Weights of a small GPT-style language model, trained from scratch on English Wikipedia.
Architecture: no position embeddings, biases, tied embeddings, normalized queries and keys.
Training: a variant of Muon for these matrices, 149M tokens, 4535 steps.
Each number is 200 + 20 x the weight over its row's rms, rounded and kept within 0 to 999. Layers, rows and columns count from 0. The size before them is the row's rms in percent of the matrix's.

# layer 2 MLP down (transposed), 256x64, rms 0.132, rows 97-122, columns 0-63
115,205,207,152,186,191,201,193,219,183,189,196,183,208,235,215,218,192,201,164,165,212,201,193,234,241,202,181,194,229,193,250,180,216,221,180,197,179,190,205,202,239,217,212,179,180,216,207,175,190,182,210,222,221,171,193,208,226,197,208,183,202,212,206,166
140,224,211,233,169,213,172,194,220,173,194,219,204,186,162,198,208,193,198,212,202,161,157,182,251,219,177,203,228,219,206,211,203,204,187,195,199,208,149,189,183,195,214,198,210,215,193,204,212,163,201,197,202,178,230,217,231,208,176,207,196,226,209,206,182
114,176,187,189,231,188,224,200,184,172,187,192,189,223,202,174,181,216,188,222,180,227,188,189,219,178,215,236,189,189,180,147,190,235,190,178,201,231,174,200,194,204,208,211,221,201,181,213,208,239,221,187,237,192,216,204,194,172,201,173,198,231,218,212,214
081,193,212,184,221,158,221,183,203,200,188,218,186,230,197,233,201,190,196,216,179,166,194,187,193,187,197,198,165,165,183,196,191,235,226,156,201,212,201,211,225,170,190,220,215,165,198,193,187,191,236,221,207,225,185,209,237,217,197,220,197,217,193,236,192
089,209,181,182,179,172,209,208,190,229,172,161,213,169,200,185,223,210,220,184,201,189,185,170,185,200,203,218,210,227,218,215,196,234,197,257,208,225,175,214,211,173,188,222,180,185,179,197,217,203,210,194,217,209,170,179,193,240,202,209,232,196,198,213,170
107,166,220,205,209,188,202,207,177,228,207,193,189,219,172,226,218,196,212,202,196,235,226,146,206,186,196,200,224,217,200,227,243,215,256,204,179,198,195,203,194,200,209,166,183,224,191,203,171,199,186,186,191,180,218,195,184,165,184,179,200,184,205,224,193
085,216,197,173,194,229,207,231,171,181,218,207,198,203,187,215,201,212,197,190,175,226,207,223,186,228,212,217,211,191,198,176,181,213,220,181,204,214,196,188,189,259,192,224,221,228,179,189,207,178,186,214,206,206,143,216,177,225,198,171,188,179,171,190,174
092,194,204,221,194,221,205,222,195,217,199,198,175,250,210,219,198,233,181,186,187,233,171,196,193,216,185,194,230,210,199,175,189,200,216,206,197,197,165,164,233,196,215,224,204,203,216,217,182,218,184,168,192,192,197,219,169,159,150,181,204,193,184,209,222
124,221,242,160,204,200,199,189,219,179,193,218,207,200,212,192,194,218,217,208,199,217,162,210,195,197,214,208,185,195,188,217,181,194,151,216,214,227,232,186,194,155,198,215,201,202,170,217,193,214,214,182,248,193,220,173,218,202,161,180,196,178,221,220,185
091,184,209,168,206,189,203,180,225,196,225,205,187,191,174,213,164,185,206,207,206,224,223,217,205,206,201,195,187,180,229,210,209,215,229,174,187,179,208,192,200,197,248,195,204,207,188,223,187,177,220,172,187,192,199,251,176,195,191,171,231,166,185,196,249
103,200,193,192,196,211,218,167,221,172,212,217,188,224,233,196,194,163,211,198,201,199,224,184,196,228,183,176,173,212,202,237,197,237,195,221,219,178,222,210,178,160,166,178,201,212,192,178,197,181,166,205,186,242,234,183,218,198,187,221,207,187,194,218,201
081,223,193,247,162,217,167,224,210,185,192,169,202,190,205,185,169,232,176,190,211,167,197,226,188,166,216,220,203,195,182,176,191,211,210,212,214,219,172,202,193,195,229,191,199,233,206,184,215,177,197,198,178,212,227,217,185,205,207,175,230,239,221,202,207
079,205,217,179,217,192,199,181,219,173,173,182,191,215,205,197,184,218,158,179,181,214,216,229,246,197,206,200,199,205,187,168,165,213,189,196,223,198,197,191,179,191,218,191,209,197,200,199,211,215,181,266,215,171,232,215,173,181,192,196,193,195,195,245,209
099,208,209,216,221,221,201,202,163,203,207,180,205,186,195,223,187,221,176,163,203,216,218,166,191,182,208,214,196,199,227,169,176,206,198,189,195,185,193,199,228,226,232,179,212,167,248,182,219,200,210,208,149,212,204,210,184,196,178,196,209,247,211,177,215
090,206,211,210,173,221,173,208,222,183,211,205,230,170,230,195,203,145,164,179,204,197,178,190,214,238,212,208,219,229,217,220,214,185,189,176,201,196,216,216,176,177,166,189,229,214,202,179,177,220,195,228,181,193,210,223,187,190,171,216,183,216,218,190,205
094,212,208,227,189,191,183,201,222,184,176,209,197,189,208,219,217,208,166,182,208,195,145,199,246,228,192,227,181,185,205,173,190,199,207,180,252,205,164,178,189,216,190,237,215,195,227,174,223,181,189,201,209,202,198,178,230,194,195,204,219,221,203,183,198
125,226,153,199,192,165,200,192,223,194,205,195,221,194,142,190,201,193,214,213,189,194,180,164,215,221,181,241,174,217,198,207,221,198,206,183,198,218,214,210,198,177,242,211,226,186,232,191,194,195,196,176,229,223,195,215,219,197,163,194,194,190,197,230,191
123,193,202,224,237,217,235,185,149,198,210,196,248,202,181,217,197,196,179,201,175,209,201,194,191,194,204,173,215,216,209,205,204,230,189,212,166,219,203,222,193,166,222,180,223,207,188,193,185,195,208,179,208,208,189,238,181,165,174,167,207,199,178,219,229
081,227,203,184,222,191,188,209,211,211,185,194,211,180,231,202,196,201,203,162,219,169,213,180,250,177,194,196,178,216,162,175,215,242,205,231,193,210,193,198,200,218,244,224,196,214,180,231,212,202,204,173,185,178,180,205,170,170,184,212,200,179,201,204,220
089,219,171,224,187,241,194,217,202,190,188,190,192,183,207,224,196,228,209,219,228,169,172,178,227,170,166,203,206,204,197,216,203,211,207,208,189,199,175,170,205,218,202,178,210,224,210,189,214,225,175,215,163,235,159,221,211,178,212,179,174,199,231,195,191
100,233,190,234,214,215,144,236,205,200,220,201,208,220,204,165,187,189,189,208,197,196,176,186,202,202,193,218,201,185,182,201,193,177,195,183,232,234,215,233,172,176,207,212,200,216,210,191,198,204,167,198,187,186,227,206,224,203,230,164,223,205,159,180,206
080,190,199,194,153,229,218,205,198,194,217,233,190,226,172,238,198,206,204,170,174,211,212,225,216,208,201,202,189,239,184,197,201,196,257,168,198,205,173,212,209,187,199,192,192,190,228,215,207,224,202,209,185,146,198,209,197,196,171,183,219,191,191,178,186
124,186,200,202,208,194,235,227,193,184,229,186,188,190,201,204,216,216,215,201,189,208,161,240,180,176,218,204,173,250,184,196,213,187,171,165,191,212,231,171,182,183,183,184,175,201,197,199,208,210,230,181,216,222,190,225,189,181,197,178,184,234,195,236,214
097,211,197,213,243,181,172,210,182,209,224,190,213,156,198,170,206,180,238,252,205,194,206,199,220,172,249,204,209,190,235,168,190,199,198,210,178,226,197,204,173,209,195,167,186,206,210,209,196,199,200,199,204,189,204,218,197,199,221,211,163,184,188,171,214
090,222,199,234,196,206,215,223,176,209,180,210,205,190,210,224,218,199,184,197,181,202,188,194,201,205,216,175,201,236,249,204,178,185,224,188,188,174,202,167,207,199,194,188,192,188,225,200,206,186,187,206,207,189,141,204,233,191,224,186,182,143,209,196,234
102,227,216,194,205,185,204,248,203,204,191,180,187,206,195,193,183,182,203,170,175,230,192,199,173,228,189,185,189,187,156,221,223,195,206,207,213,208,242,181,236,203,223,210,154,197,187,204,235,168,179,197,192,221,203,173,194,196,194,203,218,195,246,203,190
# layer 2 MLP up, 256x64, rms 0.38, rows 98-122, columns 0-63
118,199,199,190,172,179,173,237,231,195,171,195,173,184,224,208,203,205,191,215,211,198,205,207,223,195,181,227,185,205,219,197,215,172,179,198,196,196,206,195,179,188,217,235,207,192,244,154,193,219,232,173,184,188,197,194,186,259,215,231,203,201,183,192,183
094,189,196,197,194,200,168,187,188,208,184,183,215,233,211,212,220,177,213,225,198,207,163,214,182,177,179,165,183,205,175,174,224,192,231,165,198,206,207,211,209,179,213,168,215,207,196,231,192,203,228,200,219,186,217,224,219,195,220,160,202,214,217,222,253
098,208,183,215,223,221,183,193,198,211,182,214,190,207,195,177,202,236,236,199,204,230,212,194,175,177,155,200,203,184,152,199,209,204,210,207,185,202,185,200,214,214,196,220,204,210,159,247,221,177,167,245,200,198,231,178,201,218,213,177,179,191,190,202,211
111,172,221,184,226,213,202,192,193,194,215,222,179,220,188,195,161,227,213,219,216,198,209,239,201,182,196,184,184,175,181,153,203,187,188,188,207,183,249,218,189,215,179,169,196,223,199,195,196,215,212,203,215,241,212,228,195,177,222,159,182,208,221,195,213
103,206,215,194,189,175,198,194,169,202,188,174,222,217,230,205,141,240,179,201,216,193,205,202,225,189,179,200,175,209,185,206,211,188,178,188,198,219,195,185,209,223,227,204,267,213,195,199,219,183,209,202,225,209,178,199,194,206,206,193,206,223,169,163,225
094,200,196,189,224,201,229,185,213,212,185,167,225,175,231,216,201,230,208,198,212,151,170,230,208,189,205,151,197,207,214,225,211,210,166,201,222,219,183,196,193,190,222,201,212,204,220,200,165,233,203,197,194,186,205,170,180,194,206,186,185,178,209,177,241
093,231,206,230,209,191,221,174,199,233,202,165,215,188,178,171,228,255,192,228,186,201,204,159,196,212,196,181,169,199,198,199,183,188,212,206,181,162,207,227,211,200,204,204,186,209,170,220,181,209,199,172,180,208,195,200,213,226,225,224,175,207,185,170,203
119,188,208,178,197,199,192,204,217,189,193,207,173,169,215,191,166,217,222,182,184,181,188,229,194,195,194,180,190,194,171,216,213,206,178,190,237,219,211,222,194,193,206,197,213,248,224,229,231,230,171,156,218,188,234,167,183,213,208,182,226,190,202,221,210
084,209,168,202,189,174,200,202,200,220,205,147,180,208,202,185,230,230,202,242,178,204,184,162,208,204,163,202,202,229,166,181,187,189,213,196,185,163,194,225,194,216,218,192,168,226,201,223,174,228,181,202,213,188,214,212,216,206,216,190,196,221,219,179,212
105,225,178,195,190,202,227,207,204,220,226,173,194,197,206,200,196,173,244,195,197,189,186,169,186,210,207,177,199,212,203,192,226,218,189,187,182,233,219,221,193,162,182,203,184,243,197,192,224,234,176,163,172,220,204,211,204,210,205,148,221,179,203,204,182
086,235,169,186,218,165,211,186,211,158,170,204,210,237,217,221,202,174,215,214,228,185,184,212,216,210,173,181,202,204,221,207,180,172,241,159,191,178,205,197,180,206,184,214,206,202,214,198,191,211,220,182,200,209,226,215,167,177,216,181,188,188,204,233,217
087,175,222,218,192,193,234,222,175,227,173,203,197,170,178,183,213,225,181,183,217,203,177,200,232,208,242,211,209,189,180,204,172,188,160,231,181,227,192,207,231,190,229,202,211,218,209,189,198,184,197,197,207,187,204,172,214,212,193,192,201,185,257,188,189
101,192,234,190,222,151,213,180,212,204,195,181,190,244,180,198,188,201,201,210,204,231,172,215,204,226,233,185,211,207,159,207,205,192,203,210,200,186,183,184,187,150,198,198,197,204,186,232,212,185,176,194,191,197,213,201,142,216,205,229,200,220,189,220,217
092,223,233,186,200,165,241,205,210,202,182,204,162,188,253,194,183,224,173,191,199,183,205,193,167,196,226,215,208,222,181,224,179,176,179,168,201,179,192,215,201,221,168,199,222,190,200,172,210,188,245,219,207,202,195,207,194,204,190,195,223,198,229,211,194
093,164,208,216,221,211,231,222,174,211,195,238,167,187,199,226,200,197,227,198,169,222,223,189,200,209,206,179,229,191,212,215,204,183,170,168,183,181,206,224,214,205,187,156,200,232,210,195,157,221,200,195,224,192,195,178,170,199,203,221,204,182,187,175,204
130,206,233,175,183,156,161,211,210,188,190,202,199,154,196,211,206,198,207,208,190,194,188,171,174,200,207,232,207,239,206,226,157,228,212,241,208,203,181,196,212,202,208,211,200,210,156,210,216,199,198,192,188,188,188,185,194,247,206,168,213,204,213,203,213
094,228,187,197,195,180,192,211,182,209,168,192,198,210,215,194,216,192,204,222,217,200,207,217,177,196,179,190,196,220,188,187,203,228,206,182,241,191,236,211,205,196,160,168,202,259,208,185,212,202,207,202,181,211,207,189,189,207,170,228,201,139,222,184,169
090,202,204,226,214,205,228,187,212,208,174,200,200,194,191,217,204,189,217,211,173,220,186,169,186,133,196,212,189,191,161,185,206,218,189,197,224,198,200,208,219,211,222,222,200,162,189,236,197,200,224,206,230,169,199,240,205,212,193,159,234,185,199,199,209
095,168,157,185,257,153,196,201,189,205,172,194,210,210,230,216,195,246,212,213,153,223,199,199,184,166,211,202,190,219,207,207,207,206,212,226,182,200,180,207,211,202,181,216,201,188,189,215,190,187,223,204,219,197,193,168,218,202,183,196,206,205,221,198,168
092,186,205,162,201,163,195,231,209,222,215,189,181,160,191,222,163,203,200,183,224,173,236,176,204,186,181,190,219,206,184,187,203,213,201,242,217,193,183,207,246,216,214,227,230,210,200,220,179,188,173,196,171,181,224,199,193,195,206,197,218,226,182,193,202
084,200,200,231,203,218,191,239,155,193,178,183,226,221,203,210,198,240,192,202,211,202,183,168,214,241,228,224,199,195,200,184,193,221,176,184,211,184,189,210,209,177,181,196,232,193,183,207,205,200,197,222,168,174,205,166,177,232,196,195,224,193,197,159,220
116,212,178,217,218,185,185,230,191,189,192,230,194,202,234,212,217,210,220,186,205,196,221,207,184,194,173,171,172,205,202,188,209,178,184,189,186,173,198,198,180,196,231,218,195,195,205,166,229,186,225,169,153,239,230,164,218,202,177,201,167,216,197,221,192
100,207,208,176,210,190,216,207,168,196,168,203,221,212,199,217,198,225,214,204,232,191,175,213,221,202,190,175,182,151,184,189,242,168,193,206,248,230,208,180,243,200,186,186,216,210,206,236,185,176,209,211,190,187,180,216,184,223,186,197,173,199,184,199,204
104,167,208,173,162,188,212,184,199,171,201,170,218,210,180,223,203,199,240,190,207,201,235,215,210,216,194,210,199,205,175,166,180,222,203,229,211,216,217,192,195,224,204,204,169,198,167,168,188,210,217,195,198,214,213,199,172,217,191,174,180,251,200,232,188
103,180,240,192,206,194,177,219,224,213,211,157,233,156,200,218,215,212,220,238,167,185,204,209,187,208,144,178,172,187,193,214,198,214,182,210,183,224,191,204,200,213,216,199,185,177,199,193,180,204,219,188,235,226,214,178,206,170,201,200,201,194,212,216,214